Each number is 128 + 32 x the weight over its row's rms, rounded and kept within 0 to 255. Layers, rows and columns count from 0. The size above them is the row's rms in percent of the matrix's.

# layer 9 MLP up, 192x96, rms 0.0996, rows 53-63, columns 0-95
size [100  96 100 112  96 102  97  99 104  95 105]
[[157 101 172 107 130 102 122 194 154 162 116  88 109 101 161  85 145 151 121 136  80 137 111 133 102  87 184 170 126 146 154 106 192 150 140 170 128 155 115 173 155 144 159 135 134 212  98 156 102 175  83 124 163 157  96  95 178 111 141  85  92 127  96 123  94 161  68 102 146 107 106 147 111 109 118 101 139 147  96 121 133 193 114 143 165  97 207 117 119 108 148  58  90 100 139 145]
 [121 144 168 183 110 112 133 166 104 144 191 105  32 196 104 123 109 156 108 144  87  71 111 100 132 179 172  78 160 101 113 121 135 123 126 142 120 135 150 129 132 146 123 125  91 165 167 176 133  52 124 105 156 166 101 116 105 173  89 155 104  82 108 191 107 170 153 110 155 112 127 101 123 128  84  96 150 137  84 102 169 102 137 146 116 143 140 176 167  92 103 120 158  87  73 134]
 [108  90 100 148 151 147 114 186 123 168 130 113 148 121 195 130 109 150 125 137 162 101  78  99 146 150 166  96 135  76 105 165  83  60  82 104 138 110 119 139 115  97 163 139 154  83 126  82 171 152 140 134 179 139 121 166 131 162 155 155 105 159 114 111 108 127  92 109 118 185  65 124 161 149  94  99 116  91 177 132 143 101 125 160 134 177 117  63 132 156  24 114 179 132 128  98]
 [113  70 143 118 126  92 208 109 120  89 139  69 154  97 114 140 157 125 118 111  37 125  86 124 115  75  94  68 105 153  50 114 128 125 145 131 105 140 171  90 123 126 131  61  77 110 154 134 140  82 123 150 154 132 137 112 150 115 121 172 141 107 152  60 150 158 136 150 112  79 168  47 108 126 130 137 138 104 135 128  83 111 133 126 165 120  86  97  97 127 113 134 160  56 122 122]
 [119 190 160 141  59 128 129 119 141 172 122 128 139 127 147 100  77 104 115 116 168 122 121 133 177 135 137 127 100 142 153  95  76 113  85 159 154 101 139 141  79  89  98  74 129 158 100 134  79 121 155 106 119 113 225 117 117 182 118 139 118 107 106 123 193 171 136 143 131 155 161 119 115  89 130 133 131 133 128 164 199 100 123 151 171  70 156 165 112  91 130 155  96 160 214  77]
 [116  86 107 160 129 134 118 160 106 165 140 131 169 125  62 169 109 113  94 142 111 112  91 114 134 164 178 110 107  92 120 141 125 164  81  96 137 177 170  79 153 118 107  61 102 100 153 107 144 121 180 145 133 134 133 136  83 165 147 160 184 176 122 119  97 123  93  77  93  76 139 201 119  75  86 142 167 107 147 160 159 139  74 109 156  90  90 176 135  89 112 165 101 169  99 164]
 [170 102 168  76 131 110  85 138 135 181 156 174 161 135 122 181 111 134  88 141 127 186 142 119 172 110 111 163 150 175  73 124 123 141 148  88  89  84 125 211 129  92 117  73  85 168 104 149 155 102 141 141 144  76 151  88 122 179 154 113 135 124 133 133 153 165  99  69  96 132  96 139 140 110 190 108 108  85 145 129 118 126 126  84 114  59 152 120 103  86 115 122 134  60 164 118]
 [151 150 188 113  91 128  74 122  86 152 154 121 109 135 117 116 192 161  80 109 156 127 122 133 103 133 135  99 197  63 169 105  68 126 109 134 140 163 188 106 167 138  72 173 177 133  99 123 145  78 128 138 127 140 183 180 106  66 201 127 161 147  83 176 114 151 106 107 133 132 121 136 100 190 178 125 191 128 124 140 112 123  95  98 124 151 118 101 130 141 138 161 139 148 138  94]
 [ 80 130 161  99 115 142 173  87 167 115 139 169 100 181 110 156 149 134  71  95  96 122 117 200 151 135 142 109  77 174 108 157  78 110 192 140 167  98 104 104 130 172 113 136 143 141 140  91 168 111 132 148 171 146 160 193 137  96  74 168 102 122 191 109  98 173  99 144 134  70 113  94 189 114 132 119 162 140 164 126 113 201 119  84  95 146 168 148 149 135 116 128 157 144 130 119]
 [152 117  72 133 130 129 150 145 145  88 118 113 145 159 188 121 131  78 133 161  84  98 127 158 143  92  80 118 126 182 176  98 163 100  96  49  59 113 177 110 119 152 144 155 128 165 162 175 174 148 103  96 109  85 123 134 120 139 101 143 118 142  98 181 204 106 118  80 132 102 101  98  83 112  86 104  62 126 139 141  94 135 191 118 112 104 135 135 137  95 144 198 117 150 103 111]
 [194 139  76 105 133 105 101 117 108  97 163  95 139 137 102  72  95 144 155  63 101  98 149  83 131 116 119 129 164 196 131  93 173 140 115 171 117 136 151 117 125 114 146 129 147  90 140  65 155 142 122 172 105  42 132 132 112  87 124 112 137 146 109 137 112 159 150  56  85 169 131 122 137 119 128 139 155 103 158 187  95 152 123  72 102 104 163 115 128 127 207  99 173 114 145  57]]
# layer 9 MLP down (transposed), 192x96, rms 0.0925, rows 53-63, columns 0-95
size [100 103 101 111 102 106 103 100 105  98 103]
[[123 157 157 158 196 133 137 114 114 111 144 110 150 132 132 120 159 157 127 138 111 124 198  86 143 183 131  52  93 117 159 145 146 146  94  30 148 162 140 137 173  91  71 111 116 124 153 138 126 143 134 169 111 134 159  97  86 113 115  91 109 105 132  89 155  67 132 164 136 143 134  88 125 168 167 142  98  88 183 182 158 122  98  89 100  82 179 109  90  75 136  89 158 143  99 159]
 [156  49 137 126 126 123 103  85 142  99 137  99 122 178 124  32 125 104 123 110 134 119 174 115 183 135  94  90  97 163 179 118 163 149 140 162 124 142 123  89 127 115 125 129 135  78 198 135 128 113 124 118  83 178 115 150  41 140 155  64 147 106  58 123  98 150 128 138 113 114 124 114  56 130 113 116 124 143 116 118 134 137 113 139 115  69 150  90 125 124 130  78  56 152 168 160]
 [112 193 109 111  90  92 125  73 149 132  96 142 159 170 140 183 126  98 148  39 105  96 110 112 140 138 128 124 105 121 169 174 131 119 127 151 123 172 159 130 132 148 201 116 147 133 109 131 117  87 148 132 163 106 141  93  28 145 159 119 108 132 177 139 100 165 160  95 164 140 160 150  93 104 129  87 116  76 159 171  75 132 114 129  84 195 134  84 110  67 100 141 148 130 151 119]
 [103 147 164 124 123 102  70 155  87 144 124  80 135 105  89 102  72  96 140 120 112 148 205  61 100 154 138 111 116 137 153 101 112 130 138 173 124 141  76  89 148 174 153 138 144 117 102  50 148 164  68 114 143 184 168 106 133  98 164 149  80  73 101 112 105 119 152 129 102 121 146 101 116 126 143 111 132 119  48 160 119 197  90 124 118 139  83 162 138 104 161  73 137  92 125  90]
 [ 99 160 136 139  95  85 117 163 133 106 158 144  88  98  41 175 100 145 103 147 156 158 133 157 136 150 188  91 178 173 149 138  85  85 168 142  51  83 156 144  76 146 121 121 124 113 117 110 188 161 107 123 155 162 107  83 137  88 136 139 123  97 129 131 135  97 139  75 148 130 134 108 164 140 111 145 177  70 107 129 134  90 137 141  88 109 139  82 111 171  55  77 129 185 114 141]
 [123 132 120 137  86 123  98  86 139 100 139 152 109 124 104 104 109 114  86 142 136 101 197  80 104  72 142 146 144 124 115 106  80 133  90 180 157 178 184 142 154 129 130 119  92 137 133 113  98 118 142 140  91 102  97 163  54 104 162 116 121 145 128 110 153 187 149 127  71  92 116 156 167 123 110  90 127 144  67  66  82 124  90 115 118 222 190  84  83  94 147 129 131  84 125  98]
 [137 113 184 152 175 160  56 104 115 118  88 111  71  79 104 107 168 160  84 154 119 145 128 168 149 152 125 173 177 145 145  91 104 121 132 132 138 101 127 121 154 132  77 142 153  97 141 161 143 103 118 119 131  99 164  95 205 149 122 105 127  87 156 217 111 101  51 153 141 107 117 128 115 120 124 101 160 149  42 171 115 174 147 126 138 105  92  70 107 148 125 162 157 114 110  96]
 [ 82 118 121 204  94 120 163 134 162 144 134 158  77 108 141 104 110  90 139  60 136 101  85 174 133 120 129 110 125 182 113 126  97 100 125 163 124 101 129 125 130 121 149 126 129 101 116 156 127 185 105 103  75  67 122 140 108 118 195 181 163 113 125  80 136 164 104 122 125 106 154 177 183  97  85 154  52 151 149  97  61 148 110 172  71 151 108 133  76 147 151 156 117  80 136 114]
 [107 124 165 138 169 115 111  73 134 148 107  88 126  78  94 125 115 126  97 155 120 163 144 172 183 110 127 200  88 139 174 137 153 104 155  65 172 104  77 104 206 167 114 142 171 132 189  95 131 146  85 170  98 109 158 103 110  92 122 128  94 117 100 137 143 103  83  91 112 102  92 146  80 132 161 103 167 150 126 130  97  66 172 143 158  88  86 133 104 153 146 118 100 124 173 171]
 [180 164 132 171 158 102 104 109 126 155 138  73  93 139  78  67 161 160 142 108  89 148 156 129 108 167  80 125 144 128 166  95 144 179 137  98 149 126 127 154 129 106 150  98 105 162 124  98 118 153 115  92 144 116 152 111  49 118 114 133 142 145 149 117 133 122 151 120 157 114  92 106  94 105 194 159 162 103  82  57 126  92 166 131 158 114  33  83 172 137 138  95 111 117  63  72]
 [196 158 152 127 168 167 167 150  95 113 147 190 116 136 116 185 189  61 109 141 158 145 176 144  84 105 122 154 151 107 167 120 107 153 160 133 163 128 161 167 168 177 148 141 143 138 116 165 120  98  95 120  76 122 111  59 157 102 154 119  50 111 114 145 113 172 116 183 125 163 139 140 199 154 152 152 137  92 124 126 126 132 137 112 149  86 150 148 101 106 130  90 121 174 197 116]]
# layer 9 MLP gate, 192x96, rms 0.105, rows 54-64, columns 0-95
size [100 101 107 103  98 101 100 111  97 104 100]
[[144 177  96 112  98 104 140 181 106 142  80 187 124 102 133  89 137 138 184 113 164 137 211 159 140 162 174 178 108  96 124 120 122 102 143 124 117 136  92  98  95  97  77 115 118 139 139 172  88 107 149 178 107 109 135  94 178  10 107 126 110 146 160 108 185  93  93  88 148 183 136 173 156 140  91 125 122  99 123 132 137  90 132  79 137 161 113 114 122 121 121 158 152 167 129 139]
 [ 84 133 137  67 119 173 153 136 130 121 153 133  99 174  90 106  85 159  44  43 128  98 124 138 157  99 109 123 149 115 131 120 105 138 142 134  86 154 123 109  60 153 109  62 175 144  92 138 112 133 157 148 191 121  84 126 101 144 104 128 127 112  80  98 152 175 130  77 110 106 132 118 144 139 153 127  81 207  80 131 142 100 155 159 103 179  63 139 108 165 102 134 124 173 104 128]
 [183 121  87 145 106 124  93 104 182 101 108 119 112 105 103 143 103 173 141  99 103 145 163 126 163 107 142  94 125 129  99  92 139 104 134 135  57 136 141 179 166 117 115 120 164  86 163 114 150 206 169 157 125 128  93 154 143 109 174  96 109 108  89  96 144 212  63 129  86  84  91 129 119  80 146 107 189 160 149 100 174  86 129 144 183 164 156  97 181 158 123 159 115 130 137 112]
 [114 153 125 149 129 138  98  93 111 184 176  86 117 167 121 145 143 154 122 115 102  72  99 136 181  90 158 127  95 111 184 103 180  81  82 110 131 149  59 149 137 109  89 109 137 138 161 176  99 166 137 148 141 196 122 133  94 140 113 125 141  55 133 168 121 118 149 127 111  74 130 127 179 178 103 112 118 142  62 113 123  59 171 104 189 123 189 148 120 126 158 150 152 111 138  87]
 [160 124 112 137  70 122  93 155 120 157 163 131 126 131 109  70 145 131 157 207 118 132 177 138 127 114  58 148 113 122 102 123 114 174 104 110 124 149  94 137 154 123  94 155 186 101 113 181 102  91 103 198 132 169 146 116 108  98 118  87 107 118 142  85  78 160  66 176 152 151  66 175 169 101 173 126 123 152  60 132 137 171 120 123  84 158 176 106 140 141 168 121  84 144 107 104]
 [134  90 165 151  95 138 173  66 104  88 163 175 157  85 180 115 127 122 138 145 161 134 118  98  78  82 176  87  97 180 159 160 114 163 143  87 130  96 116  82 150 158 122  97 108 133 140 122  91 167 138 123 152 127 110  99 132 133 157 147  90  85 104 157 120 167 107 126 102  94 150  95 153 162 103 190 153  87 186  89 161 142 138  54 110 128 130 107 164 117 205  92 103  81 105  98]
 [137 136 131 128  90 152 112 103 150 162 173  65 146 130 119 122 131 113 130 100 135 150  73 196 169 125 142 143 131 177 105 147  90 158 113 142  85  99 157  78  63 125 117 102 112 130 137 117 101 137 123 165 127 100 111  85  93 196 127  80  92 210 119 120 144  77 204  88 133 113 126 111 145 137 125 141 115 149 115 120 121 138  75 138 187 118 122 157 145 133  36 179 130  62 155 106]
 [101 131  98 159 115  63 108 130 103 130 142 115 190  98 116 143  60 145 117  87 106 158 116 163 120  98 155 162 103  95 132 103  92 117 166 113 112 168  96 100 167  57  68  85 150 153 177 137  54 162 135 170 138 112 174 112 115  71 155  93 114 128  91 133 152  55  60  97 135 132 124 123 113 121  89 151  93  76 131 144 109 133 141 107 133 147  91  74  94 113 115  95 162  88 144 118]
 [161 140 197 130 113 112 143  94 153 145  96  30 129 213 105 182 173 136 136 140 108 171 139 137  98 134 125  82 144  70  42 110  86 116 117 128 158 153 138 174 173 114 113 107 120 129 143 167  90 133 106  90 142 122  98 169 124  97 142 182 140  91 143 102 130 113  90 126 134 130 136 192 145  91  94 152 133 137  77 141 136 104  96 115  88  97  74 152  90 139  78 129 102 145 106 108]
 [173 105 136 172 115  88  82 155 108 131 148 100 113  79 174 122 166 194  81 128 127 151 173 113 109  85 128 141 143  84  69 141  43 178 146 129 134 158  88 168 102 145 152 152 114 125  91 141  95 106  87 113 146 110 105 109 145  92 102 134 132  91 144  95 189  93 112 113 172 164  98 162 135 120 135 164 214 127 124 145  96  78 131 122  78 134 183 129 181 121 107 116 155 161 166 117]
 [ 96 163  82 101 128 183  98 145 111 162 104 118  72 132 144 106 152 106 122 129 153 147  85 140 117 143 159 131 169  94  51 128 136 194  93 109 173 172 139 208 130  57 139 138 119 125 162 109 163  68  72 195 157 134 118  87 104 149 124  96 103  95 170  92 158 111 131 153 116 120 110  92 165 159 166  98 136 171 120 141 119 172 138 109 111 162 186  97 113 113 105 160 112  99  87 133]]